Part of a small language model's weights.
Training: a variant of Adam for these matrices, 126M tokens, 7709 steps.
Each number is 500 + 40 x the weight over its row's rms, rounded and kept within 0 to 999. Layers, rows and columns count from 0. Numbers have three digits each. The size before them is the row's rms in percent of the matrix's.

# down: layer 3 MLP down (transposed), 1024x256, rms 0.0532, rows 276-302, columns 0-255
# up: layer 3 MLP up, 1024x256, rms 0.057, rows 277-303, columns 0-255
down276 099:542444525493593460498490541523472419500449522411485495458458553482555481517569528535490465483454565463538569432503501448483456493494450541555513464483458459436541517534456452471526534483539495478473564484518456510557475543487454505470498519539563497453518421573482551450448374498470450489472553396496449506517475531541485500536521528544423493457531552480516497491534548476485540507510485434467572485526490541557560523452505513467499498466482536456567470515507469497477522547530477521500490506566474546509499477488451568533506514486480528577446519459476492430465478509570618471552552588484524477484502462535461470447491472568563472481468508512480452501442483514466557550531588491534501516509529489515437500492533520516488558525557471568470447467462449491531513502460410
up277 098:438462474516499435484530562513552480512512531550506468497540445456501550454528489510480438511562483484480449493437509483529466514462495471472479573569472449487514453574462509504533508456574534420587511503478564423525472474399502496497514459436497534447490490540487479493501568520563538436458472543455555479424490474475424561514484498437516525481527511531487499532503541478558488511590531469481474571490482461562545466436556516437530496503534461466462464457510510449512498513471542539550496461532479566471444483518441471481427517556474492479542538494456493469426516573563415471503498486512512454472432491415565549543556538550439568526526478531545455511549524555550538558518540553516551476534519435513495565444503475515499495524486475548462486604465512475488539504498532
down277 095:547502477505410463488490505503492493565503489509426499464513461526549473419489520429440502516515511512561465369514461552507430506555482493487443496473489553536488482473486504550477431420443498507479497496520475542500492510539563492447527447530488463472536502509483628425428495509522584542454499521613494512531522474526561442478485581483487476526594551519495510530476526507528458445457494469485468474515552494469532461554490477510504460470546599506492505532464581534491486483570478518551535556476469471500466557508431522492512535479505528550445530512562507512470533481527552510468521474447425547564409479573428447483504482475537557469534478491498507548511492424517459516484488521500501424456500540552497473533475455515496448536505423456497544481462500538458552521414542
up278 099:529501525482508444521438562520518515483512409504533459452496547545486487499529577588468515531459505522514501546519491503531541492479526601513523497530465498482468504523506522535500449527536580528495541494535473495554440496551449420488511569482523463490523480525525507430537453542481468553504412492484465505475496489512451527477436462504475519464509447495487478539514542519477502513478458432451478514498537565533544546534551404515467522556493499469423465482431586494519533507540515510455444387514525480435485606552478461463463569503508554545389439487470503515492437521483556457453508520521583510575492449481459461484489504477487547513542526519483465516451505477474547577508498507518588497505491428485410541510514515494575487535489410558401542529511494577527479505532484
down278 098:421528541558533464518556450493502474509527556489492503455498503528511504572494495479451435484480498442467534374454413486510468412428541576489507462412521529552444536553509496528501549525497441492500468532457498515541520521477497537459497500538552468543470451452417538592475504458548460551458564493491494454473464529539461471482515543516556496518670501497571571456560456519513467567592467507586485486530516482520454478501453496457515544446526430524531459481504473465537453492506444508462550506558457548575505477498517466478524504498552502513514462503507503488490500470491470481518460553476470536467504532480472542546575489559538531481475536489542608538516468479539449456501474502427487490514504496440550496497492473540429518461465529487573472517494477462464510487486555
up279 092:554472531546423519505438527507579507519517502500492520534511469549431557502421509528461484443604433498462478531503561508479487487482605510507528485606498600489472560512505503479537473501443512526509501466498548495526436518477596478512567539528530466531455497526483474521545457487477474476473507486472450491469469509454503442436509581441456491463480479441414513440545499545570589499492547468499468509511500535512555542491515521562422495505554524534442490459521463543508498461444562452501541509480508464487491531520496478432416519520439541479492458503531501528476477490442518553563489508483520559477528550546471468542515557498503523481491528537564489428539482474601567496460475469454484536535485540521457475588549404459468483496501530516517534487466383518516541445493463
down279 097:494506492476515468444525509535531383483439497445452447531511482526489479464514469517546531541509498452513446534549452495534459519483512530506479454476504550467595555439468471438505512527508509475442537445527485509501526461502516424502524494497472555557534521512553547555478479463489490472483508446506471447471523438557441548443496478530582420495455528533515472514466497519446545504466442486514510511420479484486450536512406528490492526355498513560612546471450521510525515415553458512526481456538538481523454492543494513502573541511507477500481474563527507447549522555563451606534471596526455582518544544522421467514480551479544476465486484471510493507523402510496492448566514474503524475518472450528493540502487491476439557457543524446485500504477553504539535544430540
up280 116:436464515497496504513510513519550520524445516512541517484523500490414469474465516523426457471478460519485469500416538513525479560530503507519518497460530528580568477509502530500489520426478483390604536543540487529539545501477489547512498570537519466515464496410466436537483582458500552461484488534406529508513491451483416468513459488453510492424497550503453500475503489520476486537551491442518504548484462565522471437441480477389487518503504532490484460425559562449538569459561541440423470494479415599501471504537495530483557505483517485456517533552501499455476494535549459507455525504501546506467532496479587562488531428538492485505546510544492423485492507502479555476461380521543546527499500502506567549416525495489492490547533507527505477467489453483474546471610491
down280 110:481457513483524512521433429458432516514404483450498504492509418495523442498589526573427456496505554511448521491477549481488484499535526535422487529524451474515412470534436439539476553480469490504542508528526496460453519421434525575528536557536533500505466518496483471491521508455471476460505517500473534507528490527526460546528484454537470553529497496546400482460536433533550520434553517598513418519478552499498427477493508557475443502511515548493476488467518476482434523492536479463482464502488524556474497529480503566562565494596438519591519510488493477519510438514590443540473514491500489512496536495501530521459495440547560525430549464496547421420482520542485549573562470510577547464505567441493515470436489451561533506537504552526546552475500537496512470467559505
up281 095:541482442602552502436534505512449501508440534493557512527452557465506427493505518474518475593524472507571474538510442484449569469500489449505526521524465542489522454497480520471550484478473439527450420526528468475504502498521511454559503510555426518534456470472470517500569435528495556546470455448504527516473571475417471443448519442476526448534396515459552612553481467538517453513525451521492491503503435543535502496485510457536461457486540505516493520488463538541501516471571447529519518494441461482489567476463464480480441534482529482493396473561566467496562566499564528531519483523449480545503420526496512524462493531524499556488479447517483530442501571432434567463490434469469573451536494501467498503524481555475531490493583579485509543538501508531506449476415537
down281 099:518489466507504439445555473531504556507505527521420496521496430524458482514562494491439517482526458429513552463463459461489473560564435501550453467441427497490475624427499501529474444449539471515468516435531489414495490501600518503484514415503502487477494523547488577584523520470495465555464450450484533561520471500500524503489499455515572527486484545548546546500479545489550536493467548548488474525517429453472490504493504519432534536525458555514535518514529622536443528533499492524520502550512559485432462449530447445543552519512471434516540514378523491516465529496474473534458544444471573525575542462497442423508507466464482473552473520500487590557516512492578523488536525503457440486514561504509592526468506478449482520527473451474491502495447532496503483451485488
up282 101:493515471512425550459586444456508502485495472550506582494556490470517507433494523517570522589409475496458437533463514583465513491542565531511443528605473448523491455576534541508527441529458477443487439531447514463533540558539531496518601509491471495543463432449422536484563476550514513489457463563506523445467543475507452478480512498497461441506482488468473518529563460542477520530519542537489394509576511489554425491451475470532471461479508517435472495509492441494553501471489538499535524482462473494515433477469486497526529436470538516512419504494480579469489507520489494541463461424429479474486550485484499523561566499555484536521471492506576437500547437436542491467489505470545526571499496483506539482478559546523562534583517514513496473515433441516518538528568503
down282 104:520495452530527480454437449445492533426588482503475480458499468507564495499466512466523536502501536429410510453495484471482472551499460459531505447535486481523554483552556506494527541438487480419528568519462429454442501485506523557509462557488570519481515496480513496490515552463497435445485537476481492468437442480570468538470544509477484559515480532473535482454530458523463525519453434429491460498489429478527530477527486449484467457520529530479514441540475487506588494513487521472528454569511469566522506466542520501562545471436500590451517573440506529491584527408417539461476569460489520455518515499478592488506536464516453473542552483457526447578551539512538529441494474539583515545541506526544498533508456482553511578519456618571510508517498523458520522494463432
up283 113:522501453435476511495577587463533444513484496544581506560489498476526452583524481495502474498502521507450426495547618520456478513478526453523534578540543523497494531574498486513472474534490548490537501493542464452572496503446501579505490540524469494493463365464550514509501530560501552520474498577436469429476452543381517565529436445495534515488418457505451498530555552530545530528518456530429507477447492549527490505537500462544490506484512494475463529475545504515459490466515523429553486531499492492447506607477456513563490481445471516463547512511418538544432499454576460519487506463492488495457537471506545485545496520498567513502507482508520474468585520628500479485442477473476535496516486521537527514509456447514508529547496521462473472495510511513473443396445475
down283 111:443465528465551496454499517547430516482471511481505537555490482447498524479529550512541470452559574439410490472580488530518547481449476517501502515558621545480515501523379481491519496490540535469537475445517506536549479547522537437489517528463453497453499505529533492485444472513485550532522509511461491512445467471441591527508440559492431558483545513522443512529538572590506538544498532482486484486474515486510473465414495491498552437530426432434451515466485534443456523482535481443448399488556478547460556557510514569486526486548500544535544506533479516449494482538461578551522496517503473500511473524539485542533476511497591541473466580422552463520477509454435411531453478483517425545544511478441534494494475516489486490539457451443524535556498441500503515532471539
up284 062:540520466494503424512500517478522453489525502561544544489593466490561469477522439538517432524509474546471509472557541483506555496523481475557492487497481448492517470559531482498418493428512531496564492523574503497556484569491522519510492475518487545507465439522496541508526482542503479436493446582533516516551524468442455467461500543526529510484443455462479521527438557525538523475518525514483480475519491469491501562445530491527505521467490530436539504533502564512488494531397539523508412496482512523432509555516470493509571559469510467522463476508464534542540414479523554502545449431539508515518527418458472488481499488528502483475564493547498494403564495503505549514547573424638431397571463456481543538479524436487511522521496504461457434455414456523397428443490507
down284 039:475481506551466529522520466549451517542471590483460537485446490444495533457507476498521573492462495558521495517523478487473501492489498452418471425499518466504490503580496424549457486487528482473432474509412466505507536446527470429498453560488477492540523490421532469463398555479545488492501565587518511482532531444470461537450451561482505494526487467521537528499583538459512517446523465451459502494563549543485540419474528495494431498561467547522509564515509568472529470496541522561562534490532503496452538531545418439590497463478472510497500481533495567543487577494497524446479560476495526525494414557511509509569451535509555463506541524448554538436507491535474546526467541482502527468501490416515545551458449468458516507540436580552407452531496527432485536546497452
up285 113:500466468451496537500504487529515529498474391518535571471536537535485504470478565510440507501542558526546456481429532478555519507537501487533488509473565506496535475473417458532467491426457484529544453430452606481578452550445395456456534486561473526433502526475447565462476528532536542551490470518483537528488485519531383462526465504444530380470527436464463538507518498426429524522499541415521424509540480519497396515468524476490502433543534499491495523513461472476526528460459470568526524499489520510466501533564482544530540511515531495498519552515478523478555479542528501452459457471525487463550438506521515504534525553484477540461544551500520497508603534498474461481457520554474440464535581425516498533465531456461478512565505483501471479439474443487431507520555502
down285 104:536507529514476534492575536429505566500524505436474511359431486515511517524470498458555495489518504453482529330506478481548464504488516443492501548505470515498472488521506525560506489531546583402459488478488479496465546524496502500486462531470515558470497535490481443550471464463501490482526456423524495501444520481501476454466454452555522522484589490533572412569455546438509497455481581508574503512566446468498494536527505569458580513466421453503528479482564484561528527499530518515537552541512486462526520531439502520520503519493558463507453503528475465565487509469485478545417501451507358455495501461479429467530516501504545616502440539468533522474538504527482511508500521453454496506497436490507504548521509515531466494564524484486519531451557560458504500468508556
up286 094:531556481518503535504483482531471514473482521491482545495518558490546523457512522485501457487508529533470539538459464493548477431479529524459532467508519495497530495533488485488490397461561476517497586532412509449503548542489439478439472487533460501517477447470469576498437563584441525512479436540564468561492545527474468459517424512455557547530464533530483571459532537492501522464530489500411522468528550509477447486549477493441463433492575509531531546426497540550458510441488563534486450567476542459478532552520478518488560519449431516513471466488414548501491505499553565475553545461422539444496504438463474461572475485586564522447547541538481605524514527436548466546480560518571475536557520426581553545487436514514472548525468496497458487471518502494535495489541493
down286 100:435466433514534484551534552484486526522486535472478467548492438431472544493488532497430456491408524528498490639490471481476512459459488547501503485525509502440491481543505472498475506531522532445505492453532527497536519480475490487487496513499467451477544484481492516537541469481526546475459514511465531513504535524498517572553475509533534486481428456520538531536528477512529486571552567506468538494437506493436523471506472519460461553384504506465543484494529473488480508446475511504513547511559510491488513485487537489466491514509499492614462542393590496502432461486487487501563582370463486555438446532456520549505473501502556561564463494533504515405535532496513488644534455498483493538497531468479476402534468480461486521522629545505442476505445505456452431512465551
up287 087:500468465516467442538498449435490466448486534571567537540501520493454520525545502582485488451547476507557553505538508525460576436529501503506497526501550505454500488549575542497490467446476501506469470518464596447513501435464540414538505548468483522493517535441433517513496534471480459508486414492512469582593507496497446472522514495463575467492469465526537518539520471495498481462564527505498504573460518513440463482484471489481456415503524445447496512522503509516518512515469560418479507501408542513505475474431477483459512499535495485446474456454464503453430509478540490527516487434454521576515533513471491436440565569536575474437543499520418556487551557455440529599483549460476475510460549508609519546534538516482503591514524480459559526498493482460560494557489437
down287 095:532528484420433506518507473495518517495522535505513441574512478522488530517490510555454535460533552480562529536520508496457529570508496482494516490476529445454559523471487554453501494484524546517462514447594511490535501419553513456490502500505457487518541542496466537500567499442538516520527509502485479512569498529526487491484477438471479522468461528586528417537554492507499519407540535507480487478475523578445511523513475519486546550418558489479524515490549486481483542518489470475431555538509533559509584465453505464495491411496562533459524528449549512527494446478541469446527476446489457535498531532440350516464457493505494501481533488474510544521527548550457492542489494471492416578408498438552453431571492421478443545501565597517504534484509493403523512399443464
up288 062:465490502529479507468463446454494426489465514546512456471610536536458509429491533483507485520439475517566484571490478469479533459469496522535578567480470469506571497558566554499460456565457483495505513568475492469510511565523566536541508507590493548475447424472398565469544486596490535453477514529521495556518605466471484547482469501460525468470516469382577590497442519564483514542525503449474474504435507467546451479513518447510488474542474473524530505500457521511471476482445430463463504457472467540455490543482525497542430506547487537467492511523506490472534521538501520476450537498539515498529462466462483494569502528581504522471491511585510437443486536473521543513481544435463590459498533482554582516509563553456534556446489481506489552484494530513458536500521430
down288 048:496623445483502457477498514557467505465487530503527510501515507472488465550542560503475535461564589408472548601471518550490497567503535482476528488508486450503500478491477521490548490505531463511563577458472491487542567504501469538474556435425513509528486499554508531496485529463489479570484547491458514539466498532560539557476521442522495461525428528495498486457490524452482421418481475543489585488489517471458449446524428499398525451387481447514473519536516417457499541501522529469498490524438516509496550513542523491536430550506531517574494491458566485479478509454516567497479569529491480564507498510443455592483477476477530473497443467491527497465447469497475438576522493518486447558488481556522463415531471477564507511509495502426479616480547452552533439506502523
up289 107:539540485560443519458454515547473432502509461482483522506510510481487490460403555489497489550474522483529482483492530538457451457506500501507557422490500427462471504503538510470502497413556505511465513489501517467501459516485512543531495466489449498523522471475444473533515501477468549441527515525507460510593483465515499549436440506501510440474522426520451551528430534484490494514533595458419451489569567474477465524478543455484521432501476462518491547510458500574466483449475518433456482511473547443504473575462500509604405494494424470522479506507477550466472550573498559498447542488463506459486467529536545446549513497551517498460547390471586481511527563451530513494497401443554523509451518511436491434515470508483549586581495501469439523458521434567459534449561522
down289 102:495409563513534577488423503548471485467532469459447439534430451551527490608450453506541613549548506517516468518487431555517462437526468494465499469474541460509485575520541535488506505501527511472492482483499484487452490503554481462476523548484502497525529512519468507549521456443504524519528517456502525499586540479551519460518515483510423435475529548504512538504492466465475462439488569493489551521460473502477490509493606542497533553499435489476526478470525601536534470534449462502506539463503500529489563403500490569436578467492445478416565455455510497502595486540450490480480497385491573419480450525530530506481484532465452429472492492501482521482489541503516604491510528477492571504540519524537513461490443483540575513459480560546440514465551497505486532433494493
up290 094:540534433588488502528551470488545474512508494528502570485507509570517522425467523514461516500443519465475537517505510532541553478478441446513460524504467514555473454515480498492495511577507474467525490480500551510503479503473442516500489478586513536480468494503514495443501532479498493544470483510441537518526573481524478538526492508506574532377505499485501474518463621497456588534457545521523504478485553445477395486476524452475433516519550560500450519531544587486462481448476513482475447470432591462456490474536455524527458506443486507553416430536507478522469514497513550495406563471539526578527502492526483503471447570460534559512525461558437520507570540465468516518472472533487598435509505430532540399450569522446488520528477504456519501455526516493449525416537437
down290 095:507526480542538551503518500581528448526472527483463482437503487557568510503488551517457495468488482370446603531534504528531455467417562440489487540521416423528464470523512501448519568592491440428555519393476516462441510492481497551477461444497520531384529506459559545450455472541516438508503515518465530532510540495569548586521475512452593471465497534490496491495532537523535524500480503580502510440447577442467472490424516506419477516478480517536468522537487507493488512487508468470426483519470520448470563469458527512534450513497514506521500479510508515543505474535504545452448596481515497584489482491522452498469508476519495557521502446523434506513490446458499415435464484493452548514496487496526452513476513547500471479512615509490563486503545543468496524499490449
up291 109:516536513523483522475477580520420587543418527493457528537519601550477516456488489516504527510498416510448439515517546536491504504441465556482555514510518505478467488424528531428472467503459588498577495468470461490510571475508489492496510495497427564476463469549521528460488535545484500525483433485484474471491591433530436497481554516501486499490488565429558516489487513508519533540492489515469504467513433488549490450436577503616458431523561492512452540449472500531466519512458555519558439482447538502461579518481467450456463478477502508512524475495504515473478526504466468515534463478480553477487532416491524542516549462570533577452574443431521517491533468511493568567566542529513515477548413426549552570574526470511544482453440467458483531460477507526498468492534455
down291 102:487498509486495509514478586507507434500519545503419459499520539493568473540489534482491489499571508453481521564485564469466455500524522556500489456500457531511527469512519543531500515470484505422497569441486535507472488475521526523541480560513549518448552500464484454547554553488491523552509465479533476424508535536491489464434476508411489559428443563532548503498514539535484437456447527529507517455563520486475490566554468430494514448588562564485515421507523530513522427516505450471519424559452552454477492492458600525512506550518433456451451485574458491463511572475456476450494542465481495463493508488422462498402573456481552571506539447550526398563518491451449483480478528533514470530499489593486472460494480498444531468561491504479453469501606530459489474495461511
up292 094:558601564521459473417514477446555507435428541568490510496463513546467562544558487549488520545453460483459509514476519476451483486523511492477488525520481557489467494467523514501452458511495473508576438543473524458528490476481523513552495553496434479472440493509489544579538456464494502501527450447513506503548515491469415512516493507412460543528460483504451497450413523507486471540500534472551529479519461532563513537509483520584513494507480550444505439465535451586506453466414500489528581493465425560480480485487564520491477556539492525485526505500530441493475601508450426496423418534434507498473501507464549481518523497507507540520505487581493385515506559481546556521515531488502579406493484495525482537535485506417529551476449419505548457507537440569545535465498476
down292 097:474467409456531458564500511376494462521585465515459488490534508548546503465506513503517517484416488470503470515498512532489510545501488401504463505549471512519522513454452533551573532489462467502477493462499549473446578475479522482502453439499481470423485535500532532511441433473481563478422553487544499514448513488486531551481524545501514409518436496553545503462525605547498537495558489503536489456524530586492457518576484485488491414567522503531583495469447499507524510466484529534569453503524529498484508505520494453532448470498462477528505516558411509512448458556500565575512517582476426482472538458519478510504471551460572496465502511573517544522473438481525549526622501516463446467439530523527481461557484540501466483526474459532423497496502421486490484522431554
up293 115:518411443495501489503454484433471480479536515502456473562512492454498469489521490510533522506467452598550440520486478545474492445461464453509504543479550437441532524539513548574498569438544486552488488509456526495542502547519498543495514426572443465522492495468562465522482545431578584534477505564516533460540521485476468543510477427509451437445477498477500494495465582453444492592521473546492497483490454494446420501456511445453496547587485514513566518527480519559434500465476497518538443514445489514479459549493498577475476489518527446488528525549494573539499533559560578520486521503473461461527545421521494523551498551473496478521595503467518530492549544489520489478504466503485535393518453463534567571430504460478535504499472574452425474409482506491544461452511510
down293 107:446532484471521516496488546494491497567526595540402508519466486445519445490444493440584558486502577415494421451468493446440473515525493547495470471519519514501494516389566559469457556427548456452424480522501540449522523552519488511509466544530513482497492519507515469503467463499504554404558569557465515472522526505493560532476467520524503498440630513530551510460493545470484491546503547516510520521457434511514506472493522478426542508531528468550556463523416513504542419521492534489524499535467513489488546440494546496523535453483449491488494539471450457518521488488485539548485543481504498494517465424481559553538486537473451424511515479549527569487538440536503477403486461483501531515465509546462510509502490494462474466535591519538423572475475432480485503514552613
up294 058:504479540463477528540571490473547394502440493555522470590508567455508569512456477514476448498457469548510523588515506605471511484527550537521526500524449524541438526473554485468560512485548498489518516519480533414501487540468460497558552473474498525513418430473495490477525491481507522493404508597483549479510507461482429500531459469475474467480507460492497518478495510519543546571509502444467463524512562476544501426474552529488491471452537490488462454489480475482501545498480579521505501415500513555427470511499508561481546528509462461501444546509480552480474507493553451534510493476428589553564473480533551421516518573526536490523528484568501486457488506452486502549466491446537549454546509502454518560419469508417494562484542496558467468480507423558453587448548419
down294 035:464516510470559481494488519512487541464494519455502443520511446494510517485510482541460566496566602489445563472520455444485496518503496570457486440417545503449507526432488489481459455565488456511528534491462473550603394474516463500508508496443504485436499562470478533577425523476503457546480549497490487543517486498516576530530505558571491546535551466480474549496494556456529513575464494409505547452436470453446531484505479538456467562533453506498600491464558440488488525537531392534507471506525493489549506559446581581529496483434521465445524491492479522492484529459489513489507463505515512446483474495514400575503519431536482522487493540502519498569467422543451459543499477518440418484457512479530524462482438500564519434505484448559526525481518542481531559519476549
up295 104:548497529505506484523570546499540487514450514547594553452549571524456527494514511495455484527526532520475506465432592505558473507552490491543500553513508472557427536477470497554465487592528461524492509499417487469544486541502537524551530513478480469484487485499524538511469572513492503517513498562440509500458481522414501528502412465399570500484561441460515499426482521484568545408546499460544473532516493543541463513504468516455522523502500522435496449497554503499431485460464499527495532472480504556483402500532563517470634509424419498493482507551413474495499585458501462438435545479532494470451501516533500468536468543523482482500450552540430427515558507527549484502437587457509515482535502488553533468488489497478549577548455448524546444517485508524436478524488490
down295 103:464510480419449556460522533437428478525504534472438468592511523571517471578458522530537492565493402518539501516599466520462451552460508504465474448548456482525606530543550522492485464525412470413521455477591467522524506485545468534511476423454497499454522548544533538537553505476513465448531539509546502559481529471529447478539630565469457527551492524551474516467549437505418467535436532555552503529492517533509531501452464492515453514506454552460457505464486537474511511526542528512495498444534476492477493454507505512474503458468549510527508436485502491610478483530479558587527455484519539436499544485500462524422564444447513466551523548500544477466449526455526529484522517504494492473459538526481448480479478435447497462475454493451478553480513445473475531501506499
up296 085:455486514524519455476499478555515530500542581483514469517488511488429493536503473519488438518516385523500515566470452468500513527639531543441595536525496574490534523492547507492498445490505487455597539469436482493479553524468487475450514485533446516449501499550505458416457529521610519492467463482517503484386535513522451457524492485523497550517445424492500511441528487567607508488452490551525520519533529506506559457506495477478554443468534568482476476454552525462479513466457482445492455555473570527507419517444481548443541515544476513496452478481553482428528533498465548494477507501541535455476412484486579482448458491521499506508485556479501529492516541521570491494519473463552453533517470420480475573515486501471512530459534548433530527452499498479486455446608481
down296 095:440510562499534517543433483490494561468572526505480460436491532549496500545576434481462496516493520571507468494469470525514461513557506392457561521477447519557489491458475527489513549492509499471514558505515482476463499594546452533483476454479470463453477534488519466468535549492540525469504560550557522447497515513452498514448455488508406484504480506485462538429487460477550488449429492510561524508611537523555564482510509508449444503526554537513529458471597478442428529436504509524515465525483547450494487478492534535499541523588447492446473508548568492538518488461457505507537564531475524428499439499466443564429429489478574532526512463505472494489571527523551518410562518466498450583487446435486494543487495424487439535464464500454505515519447552439499454487542449
up297 110:582483480562443531471483468490431516473511503517560472525448448485495559564435560501485528518527487494557392488382505539473571518502492536551565484589521508525438514540466574485484467526394571532587484472545530488555375489538487527570492496490500525518466482502536492422517467516465533465517492558492548552522531534425426451486496537478434459517502472492522536470497486500471558512464549457461465472426514466448460501475481511523533519494462509471514505434414506511505497443489502515483574457567541523496435547620520510481497468523528387497488467519473516479517490482498579472439479461540475508475465485526504451503490465575472483475494467490469562468506553491543492484470511496506543489502513477501490505498520556464523497485497417514490540473457587440423514501512543
down297 107:433427487466497486476454491424542486472530536470542560539516557470556472467566493419477445559435529567505607433568473481484464530500484516513423456456468556451560562488531479576475499497427505474471515493453529509561538516434540573448500521518502522518506512443502493514514556604508494507489557516501506503467503437512490526581530480510553505528488457482494437459429481511506522516454445563438464502477453516468537528508490486459517511441490518448558559484633523535477427573523554426541504541460523498458494512482519466521543481457487529474522483510521529511484571533503505496578495545450520417483499526484490540563569475461483469524494494421578491540454475478478471405464463481493520456492518482485457507526428456503472529542499525538516509459549484521426478467470551
up298 101:536490490472572519532522513425498496491487550523522480589503479492475556518451490534498505531467413515549457595514555442443480443484480457551484527596568560460469469509524540463493504507491473418456509478486521470540462483513480464480438461518538505548484466471490466487537530482508527519436520542494436529497585465520476539487567526507459488519441486533487566491512441543494525546556532497496447449520542473450432531464551475513482440514448525498479531480487504521524502506498566466477459545435434477489535479497459494428495506453528502488385515506545465495493505504496439558536508418485553467495557508530662519471509482494502497416505558502403553466536495457510596514549474546452546480451470500538533556576530509451547460445492508463482527472527585540447481521502449
down298 105:419522502467517405508493462549556503466488514498407584553474524502478460580538481537494585549494572484505582480536547470512467510527531477429483418469488490549528473475437463456478476454500501499541462487460445499565482501538518467531472474563469483507533531556459544527463440515432458492498405468505515491453512455519513535548530431521522515477487447621436477438562496513536490525495439462498546508533480487471489463430488488428504496503496545464532515427503472453557631537495538504524545571545555448509534535490512546482507439505490493531493477416562527515524520469483506469510527480501470513527522478508504493490504509510472474480474501434448497558465459498552397483541507467447489518480570470469534593496506507563524544508509440472541477528539560468565470567573487
up299 059:494519552521413467459528506504499505437434499571522464484504486514531477477442531533496484634556500553480487564439511468458501478521425547442552539490460514430476496550571510482490475483461542514541439463514498477554482483540547539507592521489462502562425469387539501492467558505512492483476525487482550424512497504478476484536500437512523505440514520416498550480484547509519513555552494471499442541515565490558483528497466452509493495510541495509414514480475502477447547431512540498481500507481492538437504556409468500475468587512399512513508504493410500536570596530454558477441443405489514494499434497513565504514524540542524501483492466517508504457488506418518574551493549488544467482510520419500468477509443512436537585482432469518495491506477470507483507489527434
down299 037:513507456477487423439492565521544511532513558428531542546463477534509517470480496486579520499404493528499508575538517459492502513529479451449427427570484470505513450447500467470499541538569484446503473520541496529517500475488508474489463450519558419515522504481501488466488460483434470417541524435503573503538498484479506509542441579557575495451473515447424441503496453488493510536532481494534518536433525517465464523535508473579510518477409511531482543515402532447464520494484466472485557401511493501487541536582505513432477510581560610518456525488581522413525470466553581508525553441483535580508493529487503482509469444498450477545542447471523461509487430517500497496532470419497461567468465497479471487486492537521477524551470478490553498451510545483459525420533504
up300 109:471435441515510477479493536441545463580437419528488550616536604523482538424553470557523534490432435527481513537488497549497503542553569475555551521509516541528520482484479491578498490503408539493480533482416518472536496485542519566516466487505458461541533497495457479522525478439493496472474470503549515449538513438496499458546480512470476482512450517463547486536479463552460455522547483481465421515492474548485476515423479442475464524525555496439447483538521502561459481524481568520533451490472520543466445486443506538487489482526532497520476455559438496471535477531574544567511514512433532481576507437493501499525458528488505503500551403446475479525499534478477515447493547454472483512539431456523614536567531528476548514489431458533469494486506477566554612464476442
down300 107:493488485572493447543529520447516504492506482473542595454535535497564458508520538561505464446525527421531557483479515455542426459541533505486523428472517481509536537486455497480514448528462409477491534490495473443467518481526474413502540503549455530440470552495460508549435477485490531473389488471496522485462475463431584442519491526350562521503522466494592493536493483543500451480489465512489478496545468526517455466475470478500506509408544467507513499464520491503500457519472507502457482554535547498566457510540479510542575552446438532496491559572524487479499474540465521472525504501496430473496468490471508509465425535501531623542482472436506571569532510519530422517511442568485514543541433516561550450500506594485475462535543540510516497515550420535539497514501547
up301 055:478504477506480503438439466496518482503441439497511509476561516524481485472467525474518538573539461568508522505494537479464604501517489518493465547590546482526502443502482492476525514438450575527476532532462514434527507509507476547481560497492493502475420416498540489492531590453448529521456460557484559509494541490427430490471507528417529532467428467382501514529481528513509533548575496442450480547459479518521492469466599419494441495557491488529493471481406501535500477491427499488517490404438444561518533483481490482474474505555466460526464463448512478512512501559566538554513504507500508466597510509532489526545472466549521599518518530521457486418533541489448452551469449473490516466536504436471529527445477414459539542492489533587520462516449465487444492461550484
down301 020:532452496467542513537454548512576536461502463538523522530479490510482535483460499483485514475504482455471452494547561512450500414424516559471450573465511457445450479514509489525477428602467439419556487526491478504541472444507464468499453615511446459479474486534474493454516581534491438546456510495393544561495548557503487477504503516451460496436519470468605489484487546503516494525537556481458485450454490481572491553484568531512509463522534520483469464498526550495492460502464564528442450460453469514441468499520532477491440522548508484469478441486465473567446506515507448452471448472519517458503542483548489478505514569481447546465457527537584536492518579448508428572570484550475509521538529475602491461495513549524607522512483477546496523481468450413477476529518483
up302 088:545463473561360525499516582505457547460480526472506480493444525487456558477449476513459459529491509574534493537545467533451442424444515485466549476567475522483491446495551481500519499544512522467414521469536471500489476541476526498527471509548557489576476425491515489516498578603485489416542514513521495553441544498488496544484533423533474437514444458434501502504491508591511560512502522450462570494506486521470488466513500484500435521464514467527524551489516489472398568464431493505468495515519507485480487503506452484550497477513497559429479598565507444532503529482525529433462463472555497504585443534536478491537466491510453574446488520490511481521552533501498496606489523455530572494549461495498435491467467430496517515439502462511496399507447475528467523407550493
down302 090:493517491474558453501447512529485491500507447440482429515523499467491496497536516516605539449512498465498408427461513504570587486470475454461511553479570433523493535528438466472491488538534555539448531513443469530462445407532485400438525499522480524455559456563516526539492478468488521498535476467502523511527446497489471507506495508481432565517522513607561537523469463493470432417497548559459541492475498501454513525506483486504535541457477481504469562489489553543552429505511500485499476527569561590560571459446527538445531590507554496454478473478431529485480522605522503449484541458510470481451508434464546515476506520504400539525510467527525481514530488520477448450485554464444481504477554518524516560513498491543474435493501581471474486452465530492501484595433526
up303 095:525515527509492583495488460474563477550492449488538534473501539513480454491498538478536569532443558464517522488532523536452488435546521496546502480467474525548527447459516557505421466455524526580481448496472488498460429498507535521588549531581476572477469545462494566484478528513477505508509523420460531530595507467495518445541358513442552495494456484521474544496425534548476550495452558470575505473513463501512529500582521498503459471501545516518483471436440540473517439500469489501542457488436528486531518469450533469537493548487462563531532491473470507476558529567481553504518443423543570520480437506504472498512549489497465468449487412552451416475446557456580596456482549491534513501487486513470483463458542526464480534545470510473536457502496490616486438483488472